Weights of a small transformer language model: normalized queries and keys, 13904 steps.
Each number is 128 + 24 x the weight over its row's rms, rounded and kept within 0 to 255. Layers, rows and columns count from 0. The size above them is the row's rms in percent of the matrix's.

# layer 3 MLP down (transposed), 256x64, rms 0.222, rows 45-97, columns 0-63
size [ 97 104 110  94  96 108  89 104 102  92 104  90  98 102 109 101  92  95 104  99  96 101 114 112 102 101 102  97 103 102  88  95 102 105  90 110 108 114  99 100 112 106 102 108  96  97 103  89  98  93 104  99  96]
[[143 155 114 128 120 129 126 140 142 124 127 133 113 111  77 131 126 118 123 104 107 192 155 115 118 141 122  69 101 129 172 117 108 106  85  84 153 106 152 139 149  80 102 131 110 119 123 123 135 174 134 140 115 128 134 103  99 134 178 127 167 137 102 138]
 [106  96  85 120 135 113 133 118 131 112 123 158 165 144  93 139 151 103  89 116 106 135  92 113 160 130 120 135  76 128 137 158 147 100 133  72 141 113 125 109 126 128 113  87 129 107 110 144 157  95 133 140 131  82 110  96 191 105 150 147 139 135 122 127]
 [133 131 110 159 174 136 139 133 127 169 143  86  85 119 138 100 138 139 134 119 153  89  96 116 132 119 110 145 117 154  85 129 150 102 134 142  96 119 126 115 113  95 138 122 120  76 136 115 124  92 115 145  85 113  94 108 162 165 165 134 152  78 136 144]
 [125  96 127 133 123 133  92 133 126 111 108  90 170 123 144  97 132 140 161 161 143 159 152 134 120 133 132 169  95 109 127 115 125  75 127 160 155 145 116 137 135 132 139 133  67 112 108  96 144 125 157 144 160 131 125 153 136 177  75 135 150 152 105  96]
 [120 167 108 113 145 125 127  82 140 132  90 141 154 122 136 148 121 106 126 156 129 133 120 175 146 107 148 120 137 114 103 151 131 122 128 108 153 124 152 124 196 116 139 169 152 120  87 114 135 184 119 154 178 135 102 154 116 145 113 169 139  83 134 123]
 [ 42 158 154 138 112 129 147 142 132 152 117 113 124 148 155 117 144 148 142  87 134 148 155 124 120 181 139 136 159 140  78 109 108 130 135 114  98 148 153 187 139 110 128 126 161 130  93 108 112 145 104 122 127 121 144 118 107 161 116 135 141 121 155 103]
 [125 129 150 139  88 144 127 176 118 164 187 153 131 116 108 120 120 118  75 147 134 201 161 138 154 126 175 137 102 107 103 129  86 143 120 130  92 155 117 161 123 161 134 126 112 111 139 103 121 150 131 149 143 114 132 113 161 152 132 113 125 131 126 141]
 [116 106 147 122 114 111 115 108 137 108 100 168 140 158 125 144 133 113 152 134 159 146 134  87 128 118 107  80 108  97 117 118 159 108 101 138 143 149 102 179 143 138 105 129 146 154 133 114 146 108 153 106 112 157 150 122  79  92  84 116  75 174 135 122]
 [114 147 160 168 108 118 113 148 150 125 151 110 122 156 133 120 165 144 146 146 110  94  94 135 139 140 131 145 118 129 114 136 147 119  69 112 126 104 164 181 161 138  88 159 145 106 108 116 106 100 141 135 125 102 192 116 134  97 108 154 136 101 162 128]
 [139 165 128 132  63 162 148 135 111  92 106 134 126 162 138 101 125 142 165 118 167 146 184 114 132 133 157 152 147 114 111 101 105 114 163 122 106 122 120 136  79  87 116 135 113 114 132 112 130 148 130 142 121  81 114 114 147 164 139 147 142 117 142  83]
 [128 135 104 117 140 133 103 160 177 160 116 120 129 124 120 125 132  97 111 142 115  86 140 132 132 130 109 121 120 127 152 124  83 158 117 183 143 128 128  87  93 149 109 146  90 127 127 116 152 114 141 114 147 152 111 138 186 140 164  78 134 108  80 166]
 [139 111 109 134 100 147 114 108 130 104 136 143 109 122 118 128 105 124 149 101 140  99 127  87  87 152 152 129 121 152 140 117 137 109 154 178 104 125 126 190 145 131  80 111 144 141 105 141 135 117 133 111 141 135 149 101  66  86 127 137 133 111 198 117]
 [104 143 106 147 164 138 102 105  89 144 160 123 113 136 159 134 109 127 162 125 105  63 119 132 135 130 125 157 121 158 105  73  99 104 153 117 114 143 109 177 121 105 106 140  88 119 121 135 102 131 120 146 107 159 119 174  82 124 128 129 129 109 157 107]
 [139 142  99  96 108 141 126 149 136 129 196 102 132 122 120 144 122  63 118 151 112 120 128 141 142 103 136 127 106 133 123 124 138 134 125 148 160 172 126 162 154 149 110 127 101  93 184 180 122 129 150 149 123 111  87 127 124 153 137 160 127  81 123 117]
 [126 138 117 149 141 130 105 164 137 117 114 140 133 112 117 147 122 139 110 178 114 135 107 106 152 165 188 118 120 190 133 117 136 162 159 137 137 143 103 122 132 108  84 128 165 106 156 154 113 149 103 179 133 137 112 127 161 148 139 130 174  87 150 133]
 [ 99 135 143 145  99 138 128 124 145 130 129 159 132 108 136 144 114  97 120 116 154 126 142 111 146 142 122 139 142 137 120 104 100 104 127 164 166 160 140 157 128 140  56 200 106 163 139 125  83 103 147 125 148 123 119 137 103  74 152 114  97 133  99 118]
 [105 150 102 130 143 126 143 105 118 132 158 148 123 131 130 128 156 169 196 137 141 149 144 160 101 162 164  99 129 115 148 145 154 140 104 122 126 157 149 149 154 105 140 116 117 135 136  81 135 104 149 158  96 106 131  99 129  60 110 121 124 122 172 110]
 [114  95 129 135 156 103 109  85 181 122  94 136 144 112 119 128 154 132 146 172 113 100 114 114 106 178 125 109 139 144 156 118 106 151 152 130 151 165 102 121 121 123 143  80  90 147 106  90 150 135 107 127 123  79 111 122 143 140 135 138 180 149 131 144]
 [121  91  90 133 174 134 141  82 139 127 124 146 148 138 178 101 103 125 102 135 100 137 101 186 166 127 115  96 132 143  97 141 144 152 140 129  84 120 146 177 142 138  71 127 137 146 104 136 123 157 134 119 127 157 105 110 127 119 147 113 137 135  99 106]
 [134 147 119 118 108 138 124 128 156 130 100 147  98 138 100 128 149 121 164 153 161  82 133 148  89 146 110 127 123 154 114  96 147 139 119 111 147 106 163 231 110 113 113 136 149 139 106 146 125 150 133 105 150 115 122 150  80 115 117 140 132 100 144 122]
 [122 147 135 162 140 119 125 104 125  90 135 136 164 115 141 114 133  94 115 154 118 180 194 105 139 154 144 136 139 104 136 114 115  98 147 149 158 182 127 151 144 121 118 124  74 152 137 126 102 126 189 123 154 138  98 150 112 127 116 100 154 144 135 108]
 [137 126 113 158 190 114 121 118 161 146  75  87 119 126 143 131 169 129 143 122 131 118 133 137 134 137  94 140 141 132 121 122 113  74 121  46  82 140 140  94 120 120 139 143 132 132  90 116 132 122 129 137 107 132 148 167 122  85 134  99 113 131 142 141]
 [130 115 145 151 138 121 130 142  85 133 158 152 122 115 139  90 104 162 109 101  73 104 150 140 109 123  98 126 116 109 108 127 147 175 157 138 168  97 151 121 170 135 142 120 155 111 143 123 153 131  99  52 134 160 154 105 140 109 136 129 151 140 108 127]
 [ 99 109 100  86 122 148 140 115 116 115 134 117 136 149 141 126 152 133 126 129  93 108 147 188  89 148 125 126 158  99 123 122 146 122 133 108 106  72 178 107 122 166 143 146 153 153 108 116  93 148 133 111 184 126  91 144  95 112 130 136  99 130 104 149]
 [116 132  83 116 145 111 150 109 118 124 127 137 141  92 144 122 117 126 113  94 127 122 133 123 121 143 141 150 109  93 147  87 106 129  94 124 202 166 129  95  97 105 152 104 161 158 116 146  79 113 136 105 161 147 144 156 119  79  97 136 136 154 133 149]
 [119 126 165 144 173 110 109  57 107 139  99 142 158 117 104 130 148 121 186 125 105 139 110 105 195 114 141 167 142  87 138 136 103 119 106 149 120 160 143 120 153 141 157 116 134 116 160 115 120 155 127 143 130 145  95 103 143 117 130 138 150 147 137 131]
 [119 134 110 108 131 112 126 144 108 127 131 154 158 134 145 137 146 107 109 123 138 102 134 127  94  85 105 128  98 104 138 138 111 134  93  91  93 129  65 158 134 122 131 152 138 149  98 148 148 133 176 117  91 140 170 132 157 103 111 109 102 170 186 147]
 [165 125 107 115 116 169 138 118  83  83 121 134 131 117 137 118 152 116  95 132 126 149 113 157  93 146 112 175 150 120 153 135 135 144 123 127 147 109 158 128 138 107 135 120 108  93  75 171 177 102 132 126 118  98 118 166 156 165 163 153 157 138 127 107]
 [146 110 124 139 119 185 134 125 174 106 125 124 148 148 130 148 104 112 136 109  97 122 160 124  72 116 129 142 157 136 128 106  98 116 115 131 154  99 133 122 119 160  80 161  73 158 120 106 119 119 116 144 140 142  99 183 163 130 150 106 129 139 110 165]
 [ 74  98 124  84 147 138 127 124 115 111  56 138 147 138 132 110 133  93 105 130 137 155 112  90 122 116 110 149 137 130  65 124 150 142 120 130 167 116 139 112  86 130 120 112 108 161 162 128 160 124  94 115 142 147 146 159 135 152 164 111 117 154 134 123]
 [115 117 133  76 136 101  97 149 164 145 128 120 134  94 105 183 145 109 129 144 113 112 100 121 118 126  76  95 146 125 171 157 121  97 170 114 138 136 119 105 113 111  95 116 128 141 118 162 121  86 132  99 164  85 119 143 106 140 118 127 166 123 110 151]
 [117 152 152 159 103 105 118  85 151 155 133 124 122  94 146 129 141 144 174  99 123 121 135  87  95 150 143 123  99 119 118 168 139 112 168 138 131 124 145 194 130 168 116 122 109 144 158 141 102 125 140 114 174 111 147 141  87 144 112 146 120  99 165 119]
 [141 117 113 105 150 103 133 141 141 146 150 115 128  93 140 128 128 127 115  95 104 129 131 150 130 148 108 147  58 117 138  79 132 163  98 123 160 108 151 113 173 115 116 111 113 114 106 116 136 146  86 166 142 130 132 149  79  95 108 139 179 146 160 156]
 [ 79 119 148 107 114  94 125  85 115 106 152 120 116 103  86 169 177 129 123 116 127 144 135 110  89 150 115 118 124 103 117 111 153 149 111 149 162 116 126 172 167 105 161  98 164 152 135 103 151 112 127 168 145 117 148 106 128 141 162 139 105 130 130  94]
 [111 130 145 117 136 137  96 131 135 110  93 171 152 138 142 126 122 116 128 116 112 129 179 121 133  84 124 130 116 130 146 110 149 141 185 128 102 137  69 132 110 121  82 149 150 156  93 153 137 129 152  92  88 140 150 144 172 113 107 157 123 148  83 120]
 [ 88 146 106  97 103 129 126 129 113 104  97 128 155 133 137  73  87 161 145 136 107  80 162 163 130 129 143 136 142 150  97 172 131 169 125 104 135 107 124 137 105 138 139 122 144 124 114 152 111 110 102 120 136  82 153 131 150  98 119 139 180 116 120 171]
 [113 129 135 133 105 152 132  88 121 115 119 178 125 107 133 150  73 123 144 156 101  89 133  66 132 126 106 157 152 123 127 118 117 152 152 152  99  83  90 136 111 149 148  86 110  91 134 125 140 122 108 101 142 140 145 145 115 165 132 171 104 122 102 122]
 [146 119 109 118 179 146 141 109 133  99  85 149 158 107 138 127 151 144  71 111 112 131 121 116 155 144 102 118 127 126 146 115 126 169 128  89 139 122  80  94  94  91 126 138 119 153 115 126 130 118 134 171 177 148 136 105 156 140 141  73 140 103 129 111]
 [135 125 111 129 103 184 123 112  79 136 130 142 105 135 143 122  89 109 110 127 118 123 183 146 126  99 112 127 142 161 132  91 101 138 138 149 130 153 145 122 140 102  90 142 129 126 151 136 111 109 145 114 108 167 104  84  60 119 113 106 155 142 116  85]
 [169 123 153 117 137 153 136 118  95 124 108 138 151 152 114 104 116  99 113 153 130 117 138 139 122 123 156 111 120 134  84 160  96 131 114 139 121  84  76  83  74 128 106 162 114 148 154 123  70 143 124 124 102 134  93 152 121 150 153 109 153  96 132 106]
 [132 112 136 129 125  99 151 104 138 160 167 153 107 135 114 131 105 132 146 133  79  97 138 110  95 109 103 132 119  82 134 132  90 129 141 152 149  99 134 114 119 159 109  88 143 147 158 100 159 137 122  65  92 151 102 147 120 108 125 145 183 157 125 140]
 [108 109 144 152  92 124 132 151 129 135 104 140  96 163 180 122 104 103 159 159 148  93 137 138 118 109 118 162 115 135 142 124 109 130 152 147 119  85 123  97 141 117 143 155  95  88 116 164 106  99 157 153 138 142 158 116 137 170  82 146 120 142  80 131]
 [156 158  98 150 141 141 151 145 125  96 127 141 111 101 137 111 126  76 113 124 114 166  97 107 158 119 123 156 122 163 141 132 120 145 156 112 129 109 154  98 165 155 134 134 150 121 155  93 199 133 130 120 144 140  77 108 135 167 140 114 167 125 117 102]
 [110 162 108 130  89 106 156 126 134 146 137 139 151 140 110 133 131 135 102 121 106  75 174 175 130 132 139  93 133 154 110 128  95 167 104 102 171 109  99 127 149 146 112 121 164 146 167 130 129 100 106 124 126 121 144 114  80 177 120 110 135 113  97 150]
 [105 105 105 113 105 107 139 141  96 139 136  82 133 152 147 131 133 126 144 142 140 105 115 130 156 111 171 132 144 121 144 151 157 158 123  56 165 134 161 104 168 116 137 125 109 115 130 148  96 105 115 166 131 133  71 134 118 147 158  99 147 154 114 164]
 [128 112  86 123 127 134 154 131 149 125 102 103 152 104 126 150 112  87 107 121 102 129 109 135  74 143 122 130 143 143 158 142 139 162 116 137 173  71 168 105 155 152 131 121 134 139 134 128  95 135 103 158 148 143  62 125 156 153 137 165  98 145 118 134]
 [106 130 104 132 126 123 115 115 168  97 133 132 136 106 130 115 158 159 124 154 134 148 128  78 122 104 116 156 109 141 129 124 138  91 133 126 151 152 134 160 160 135 157 154 155 111 147 127 139 134 110 121 146  87 156  70  55 122 134 151 161 107 170  98]
 [130 128  83 152 156 119 143 101 153 201  93  99 103 162 135 131 123 102 122 166 103 148 130 122 107 117 134 130 137 137 123 139 104 130 148 137 164 103 151 116 124 157 104  90 132 177 143 141 132  82 137 136 169 142 139 148 156  87 109 145 128 160 147 120]
 [103 123 140 135 119 136 188 170 134 106 155 100 132 100 111 113 131 117 131 146 136 130 141 119 159 122 104 164  74 115 120 140 159  82 135 179 133 155 102 137 112 142 134 134 133 113 134  97 132 100 142 109 138 145 123 129 112 189  82 169 151 110 145 150]
 [143 113  92 106 141 130 162 177 160 147 106 126 141 101 131 125 125 137 117 122  48 106 123 109 155 148 133 140 123 136 100 166 136 182  99 106 134 126  87 101 127 115 117 132 154 166 105 115 138 132 127 134 109  86  73 153 134 114 128 135 141 143 131 107]
 [114 144  81 136 159  98 137 113 102 140 158 177 100 101 143 163 158  99 128  84 135  82 123  89 123 132 102 177 109 148 112  75 102 118 133 114 122 149 138 104 130 133 118 134  91 124 112  97 125 106  97 117 119 143 131 136 143 103 114 121 139 160 106 158]
 [112 107 125 121 106 121 158 157 119 117 119 154 172 111 118  86 143 124 120 154 118 130 167 128 129 202 133 131 114 123 164 108  92 109 105 157 125 166  90 140 107  92 100 136 154 153 139 142 108 155  72 105 122 113 130 144 117 133 146  91 116  97 113 130]
 [142 133 114 108 164  95 132 137 139 116 100 147 146  84 170 157 104 113 125 111 154  82  90  94 152 138 127 115 140  90 144 109 133 114 137 124 171 113 152 129 112 171 146 126 130 180  88 127 130 126 108 135 124 164  85 149 164 113 100 130 127  95 141 147]]
# layer 3 MLP up, 256x64, rms 0.232, rows 46-97, columns 0-63
size [102 110 103 104 113  83 106 105  96  97  91 107  99 103  96  92  89 100 102  91  96 121 106  98 107  98  93  99 101  85  92 102 107  88 112 102 119  98  97 118 106 100 129 104  90 106  95  99  86 111  97  92]
[[138  86 110 137  98  79 164 116 127 145 154 123 134 175 130 127 129 133 121 134 158 154  70 161 151 120 114 128 120 160 108 124  87 132 119 140 123 132 111 110 130 162 180 118 114  76 153 106 137 138 128 117 109 135 104 137 112 158 144 131 167 140 158 177]
 [170 153 103 113  70 126 119 131  82 118 115  71  64 153 140 109 140 145 159 126 142 126 136 168 102 120 112 132 147 139 130 114 135 133 108 139 111 135 128 100  59 100 168 120 112 133 147 127 112 120 128 149 116  91 124 120 114 113 135  95 135 116 123 152]
 [132 144 116  77 114 146 131  78  87 120 112 136  90 129 161 129 102 141 137 123  98 131  95 178 124 119 134 103 120 122 133 119 178 107 156 125 106 157 148  65 144  99 165  81 105 139 153 148 161 127 111 143 125 120 143 123 150 130 125 110 101 148 110 117]
 [112 135 142 136 149 145 138 121 121 135 100 114 132 111 110 107 109 117 110 142 135 161  87  98 108 100 127  82  82 109  85 135 118 105 158 144 137 152 153 145 145  99  86  84 144  85 157 131 135 139 138 114 127 126 179  63 123 130 140 122  82 133 126 122]
 [103 115 166 136  96 132 135 104 113 110  99 114 114 126 161  99 136 162 127 141 173 105 126 123 118 135 158 146 142 146  85 187 160 116 167 111 105 115  87 154 166 137 147 114 133  73 107 137 103 146 138  98 143 143 104 115  99 150 100 139 145 125 113 110]
 [136 102 138 132 117 151  96 126 167  90  80  94 126 145 124  87 121 130 156 128 150  96 175  85 120 158 120 112 147 173 117 129 137 116 108 138 136  81 118 123 167 126 123 133 124 144 150 109 143 142 152 169  86 140 107 155 153 103  90 140 143 105 106 129]
 [158  66 112 105 111 109 167  97 131 107 127 123 108 115 137 169  97  99  73 144 158 123 104 137 102  71 122 143 125 116  74 135 111 136 132 125 131 129 100  95 101  90  93 131 127 148 143 128 139 131 148  98 105 125 149 145  99 123 146  97 130 113 142 136]
 [123 128  94 135 129 102 161 109 127 124  85 113 158 140 119 118 103 174  96 128 130 109  84  94  97 133  73 100 123 154 148 150 125 126 100 169 123 124 120 133 107  88 128 123 133 103 129 112 128 112 137 149 138 180 114 118 142  92 111 108 130 189 119 163]
 [ 99 123 155 131 151  98 116 157 132 150 136 115  83 110 182 171 161 114 144 190 102 119 100 106 138  93 140 116 138 121 182 135 141 110 134 140 146 118 145 107 148 133 107 109 155 153 129 175 124  90 121 103 153 123 153 113 133 124 125 154 109 148 154 144]
 [120 133 185 110 137  88 130 123 106 127 127 150 111 177 133 115  90 141 127 172 142  85 128 143 132 122 174 135 133 132 113 169 142 128 143 100 121 114  71 123 141  75 162 123 101 110 129 168 106 133 128 102 108  94 155 110 132 165 140 141 110 117 121 140]
 [107 112 127 135 116 133 130 118 134 145  89 112 133 153 148 122  93 122 102 151 108 140 104 107 154  86  95 106 122 166 137 121 142 160 139 132  62 145 150 138 112  89 175 151 163 147 165 153  89 102 126  93 115 115 116 134 140 122 155 115 156 169 140 156]
 [133 129 153 165 140 124 106 133  90 168 154  57  98 158 116 158 120 135 109 202 133 158 128 135 101 135 118 145  98 116 112 164 125  73 123 152 138 101 135 134 128 135 125 148 117 158 164 119 108 113 118 145 141 150 160 123 107 125 107 140 150 140 126 112]
 [165 133 115  93 125 122 174 125 101 139  98 115 131 140 132 155 154 141 145 108 127 122 123 141  94  69 152 148 110 162 141 129 151 104 142 134 143  98  73 120 149 163 126 100 109 127 144 113 165 143 137 100  78 116 112 130 144  75  93 147 139 124 124  94]
 [ 78 100 123  84 110 119 154 129 109 137 107 150 106 127 149 161 121 159 102 107 117 138  82 143 121 121 174 141  89 140 155 107 124 113 160 124 138 115  85 151  86 152 134  99 116 116 127 148 137 138 103 108 159 130 145  99 117  82 150  91 161 151 141 114]
 [ 93 100 113  85  96 116 139  85 119 118 145 131  96 151 100 109  98 135 135 152 142 129 121 110 107  81 137  94  84 149 109 143 101 148 146 129 124 146 129 138 138 119 111 143 135 132 171 190 114  97  97 110 145 104 155 121 121 111  84  92 116 155 135 150]
 [ 80 113 122 149 119 132 118 140 131 117 163  65 148 113 119 138 103  98 138 151 132 113  90 130 120 109  98 164 171 163 107 120 145 123 111 148 104 154 144 103  94 168 105 145 177 112 123 126 141 133  99 121 156 135 144 157 179 113 135  95 147 124 114 143]
 [176 128 160 101 115 151 123 133 108 147 142 116 145 165 150 117 124 164 130 124 132 155 118 131 105 138 135 153  98 137 141  83  98 168 162 171 143 151 159 126 103 115 146  92 132 100  84  98 127 106 123 121 124 102 152  99 155  97 134 137 122 131 136  63]
 [153  83 110  88  77 115 139 111 108 104 137 126 152 123 110 113 117 146 135 119 109 154 132 152 103 118 146 165 115 134  89 134 128 107 136 109 103 107 158 175 103 139 101  83 151 131 146 106 123 171 130 128 111 171 150  97 165 119 128  99 155 106  89 121]
 [113 118 167 132  79 122 126 136  91 133 157 117 128 117 128 122  97 130 184 112 128 138 125  93 132 112 124 138 124 129 134  85 144 117 161 132 113 144  98 139 123 134 143 133 114 156 202 152 114 109 149  78  98 121 128  97 113 115 165 112  83 164 125 159]
 [173 111 137 171 109 122 108 149 117 137 161 117 102 158 149 107 156 161 106 112 164 143 151 127  79 123 146 155 131 112 150 137 128 124  97 118 127 143 134  90 114 119 115 113 169  99 110 117 130 130 130 111 127 189  89 163 109 100 131 113 166 165 138  97]
 [ 99 136 130 119 144 104 153 125  88 122 113 133 136 135 109 121  89 126  80 198 122 124  99 120 126 104  88 108  80 130 133 122 101 111 144 134 134 164 153  94  97 151 111 122 135 119 122 132 165 120 147  92 103  70 168 128 106 120 138 133 100 136 105 117]
 [123 134 127 104 122 129 182  95  97 114 140 119 135 139 175 152 124 166 107 147 109 104 120 104 126  91  83 119 124 140  95 165 137 144 141 148 104 137 104 108 131 143 159 105 139 129 119 177 160 117 102  90 114  87 169 122 140 144 139 141  86 162 122 153]
 [155 140 121 124 144 112 170 124 130 119 103 114 140 129 139 127 131 174 119 180 185 133  98 148 105  88 127 144  75 163 160 139  91 128 111 109 118 118 129  98 127  82 130 146 103  99 124 132 135 112  96 135 138 148 158  82 146 119 111  95  98 139 118 152]
 [145 126 119 164 119 150 163 137 143 142 180  95  90 144 103 156 150 130 132 147  88  95 153 146 101 124 153 138  87 130 117 121 135  82 156 115 157 152  90 118  91 126 157  91 120 106 109  86 107 164 121 115 154 140 161 133 156 132 120 117 148 132 107 119]
 [125 143 126 159 113 103 127 134  98 135 114 104 138 144  91 108 117 114 159 168 114 163 113 141 124  69  98 121  80 114 110 138 109 122 128 154 105 145 133 141 159 101 145  98 111 142 138 160 101  74 155 145  99 108 159 109 117 112 132  98 103 159  92  98]
 [133 133 129 151 123  98  84 119 121 146 123 119  92 163 157 129 114 138 149 148 172 107 147 138 111 147 109 142 147 176 130 181  81 112  89 128 104 127 109 130 125  95 128 145 102 133 172  97  86 125 161 131  97 132 122  81 146 129 140  86 138 140 149 122]
 [117  92 161 146 115 130 130 112 154 130 131 123 144 116 108 133 148 106 136  96 106 138 144 165 140 121  97 152 145 142 147 109 176 127 152 173 108 143 101 122 143  87 118 136 167 147 191  86 179 113 157 133 119 134 143  76 157 130 142 149 135 136 143 105]
 [110 155 156 140 110  88 138  96 103 124 150 147  61 140 146 155 145 171 122 135 138 119 141 146 108 105 131 122 132 126 136 117 172 140 146 130 118 124 156 138 149  97 175 102 186 135 155 103 118  90 120 118 154 109 166 120  96 109 137 162 147 144 145 114]
 [126 119 119 129 119 141 148 134  83 137 101 159  96 175 146 108 101  87  99 112 123 169 148 156 138 105  96 149 105 158 104 133 135 123 147 166 152 154 151  68 117 145 139 122 150 129 139 150 114 147 132 106  97 146 161 151 114 144 107  81 112 119 144 165]
 [165 145 141 101 102  99 135 129  98 127 119 126 165 156 102 141 118 166 171  96 173 118 153 131 117 134 161 134  83 155 135 150 107 157 143 138 127 129 103 142 105  95 147 109 119  87  90 107  92 110 135  76 139 146 119 130 158 137 127  97 151 148 100 129]
 [137 126 151 144 125 121 128 166 141 122 137 128 146 132 180 188 126 126 158 161 121  83 154 193 142 105 110 183 142 114 141 126  83 124 107 144  85 163 125 131 130 127 116 127 112 128 130 155 113  88  95 121 169 115 132 148 134 145 121 128 102 128 155 127]
 [147 141 136 168 150 133 115 137 128  80 129 124 132 125 141 110 133 122  96 104 138  97 125 130 127 113 135 120  99 139 129 182 138 140 187 173  83  94 148  86 151  77 124 131 102 159 158 119 119 108 135 134 111 158 119 139 125 155  72 111 108 120 103 123]
 [112 116 122 112  90 167 171 111  93 117 130 115 104 151 187 143 135 105 167 162 166 148 151  96 110 134 123 157  75 156 109 118 123 106 126 118 133 144 104 126 157 131 139  92 148  82 112  96 135 114 112  85 117 140 122 106 127 127 137 152 101 109 142 135]
 [114 152 153  98  83  97 144 124 159 127 136  95 108  70  85 141 146 144 106 139 161 126 155 132 122 144 139 112 110 143 143 151 126 135  86 137  92 128 139 150  87  94  90 127 143 139 124 140  78 151 135 127  97 166 131 112 127 152 162 139 162 114 105 146]
 [116 110 133 154 138  96 133  91 107 160 150 108 126 156 167 177 123 137 143 134 119 155 131 145 107  98 148 162 128 127 135 113 101 112 143 101 120 115 121 128 116 143 106 125 128 121 112 202 147  85  79 145 145 108 172 156 122 113 141 114 105 163 123 173]
 [133 118 131 123 128 140 136 107 114 163  82 127 152 141 155 123 117 145 135 161 122  95  84 162  82 130 135 107 131 108 134 136 146  90 133 109 137  85  77 106 118 109 154 103  92 130 133 101 106 131 116  87 128 122 192  98 113 121 134  88  94 144 118 109]
 [118  87 124 156 137 142 118 107 121  86 130 108 137 124 146 157 140 179 116 141 127 144 103 112  91 118 115 127 123 154 160 141  98 156 131 124 117 133 102 125  74 124 114  77 114 137 183 115 156  95 164 134 152 130 170 112 168 142  88 136 125 120 138  94]
 [107 145 118 147 133  90 120 101 123  94 124 124 134 137 122 149 149 194 137 106 148 111 128 112 120 118 145 144 112  96 138 153 179 111 110 110 153 113  59 102 141 106 124 120 151  90 161 113  86 118 123 126  78 121 102 133  74 139 136 117 143 139 122 136]
 [113 113 141 110 148 138 141 132 134 181 136  72 135 110 178 196 119 123 137 107 118 172 120 155 108 116  86 127 122 154 129 105 147 129 159 137 140 145 127 125 142 134 107 139 181 121 150 173 116 129 148 101 129 139 142 107 111 102 142 145  89 131 169 129]
 [127 142 125 133 115 116 178  71 105  79 155 107 141 193 158 115 119 173 125 104 133 112  90 111 144 136 107 107 119 127 132 160 159 130 105 125 137 136 129 106  98 126 128 124 116 123 127 186 161 152 141 144 120 106 144  91 132 142 156  95 104 130 129 108]
 [131 128 139 122 114 107 146 138 122 140 131 143 131 138 192 186 120 127 110 121 124 131 126 109 116  85 142 135  88 125 141 100 189 121 134 114  92 153 116  94 148  96 130 125 115 132 120 118 146 121 126 147  77  84 155  99 111 140 117  98  65 128 117 150]
 [172 124 145 141 106 128 138 101 131 123 122 131  97 134 142 103  96 102 109 110 143 165 130 137 118 131 126 152 116 155  92 139 146 133 126 164 100 138 154  69 158 147 149 150 187 139 187 133 158 110 135 111 146 130 126  77 153 151 135 142 165 158 126 139]
 [168 124 122  96 141 128 161  80 144 143  98 108 115 126 147 159  98 172 120 157 114 102 133 100 135  96 136 132  96 146 120 173 141 136 156 129 132 110 106 102 108 103 168 134 152 118 128 143 139 123 133 113 107 177 157  91 107 138 122 100  87 116  91  94]
 [ 90  85 139 125 102  95 143 151 102 144  85 129 144 108 160 135 134 142 103 148 155 117 121 112 134 122  67  75 139 162 170 129 108 127 172 158 142 117 127  78 120 145 121 104 138 121 103 112 148 137 109 152 126 172 142 115 118  97 113 137 149 117 111 116]
 [152 127 142 133  47 130 127 115 117 126 151 152 161 145 155 120  81 114 113 115 131 143 129 144 123  95 138 137 121 156 137 123 174 144 178 195 144 121 151 129 116 153  93 137 129 114 135 108  94  97 136 129 174 129 106 119 167 150 127 108 121 116 127 121]
 [109 118 173 159 122 101 101 103  94 139 130 142 132 117 110 149 128 159 157 150 119 129 145 113 136  74 143 157  95 104 128 139  99  75 125 137 119 166 124 108 129  76 122 170 161 120 138 172 133  87  87 136 122  91 138 148 126 151 152 133 119 121 131 118]
 [ 93 153 121 123  87 106 137 105 122  74 119 141 162 135 128 135 131 177 152 108 185 137 140 127  97 135 158 137 117 123  85 126  99 133 138 152  52 100 122 107 104 107 122 136 105 112 126 119 108 136 143 147 127 134  97 144 102  98 161 126 128 121 158 143]
 [141 144 110 128 128 111 184 101 128 149 107 113  86 108 132 125 127 130  93 146 141 108  87 160 100  90  95 114 119 107 157 120 132 125 144 125 101 135 124  70 154 144 155 146 124 118 141 163 123 152 107 112 128 172 132  88  84 149 121 115 135 154  94  88]
 [115  85 102 102 116 104 123 152 116 120 107  85 171 105 128 130 127 135 125 107 162 129 122 158 132 158 137 166 100 166 134 121  95 141  92 148 113 125  95 106 101  98 158 155 148  96 139 145 166  98 117 120 176 131 130  93 159 102 117 132 130 132  90 157]
 [116 147 142 131 138 118 139 117 154 145 124 143  96 129 163 172 140 135 110 115 129 130 150 118 136 116 140 122 138 133 117 106 141  63 179 145 132 138  85 132 133 155 169  79 140  99 104 150 176 127 111 119 155 176 135 125 184 151 129  94 157 143 128 121]
 [110 104 144 164  76  94 114 131 113 140 145 104 116 154 128 124 152 134 108 171 120  81 124 100  85 145 161 175 149 137 128 125 136 117 152 119 132  74  83 131 124 118 144 111 100 140 124 149  93  91  98 117 144 144 113 142 149 128  92  99 130 143  97 115]
 [198 163 138  80 121 104 155 144 107 130 160 114 148 125 153 115 125 113 119 160 159 112 160 145 107 122 149 100  73 118 111 149  95 124 113 131 112 150 123 133 105 139 106 133 135 132 136 109 142  80  83 154 117 164 108 141 177 156 127 124 130 140 143 127]]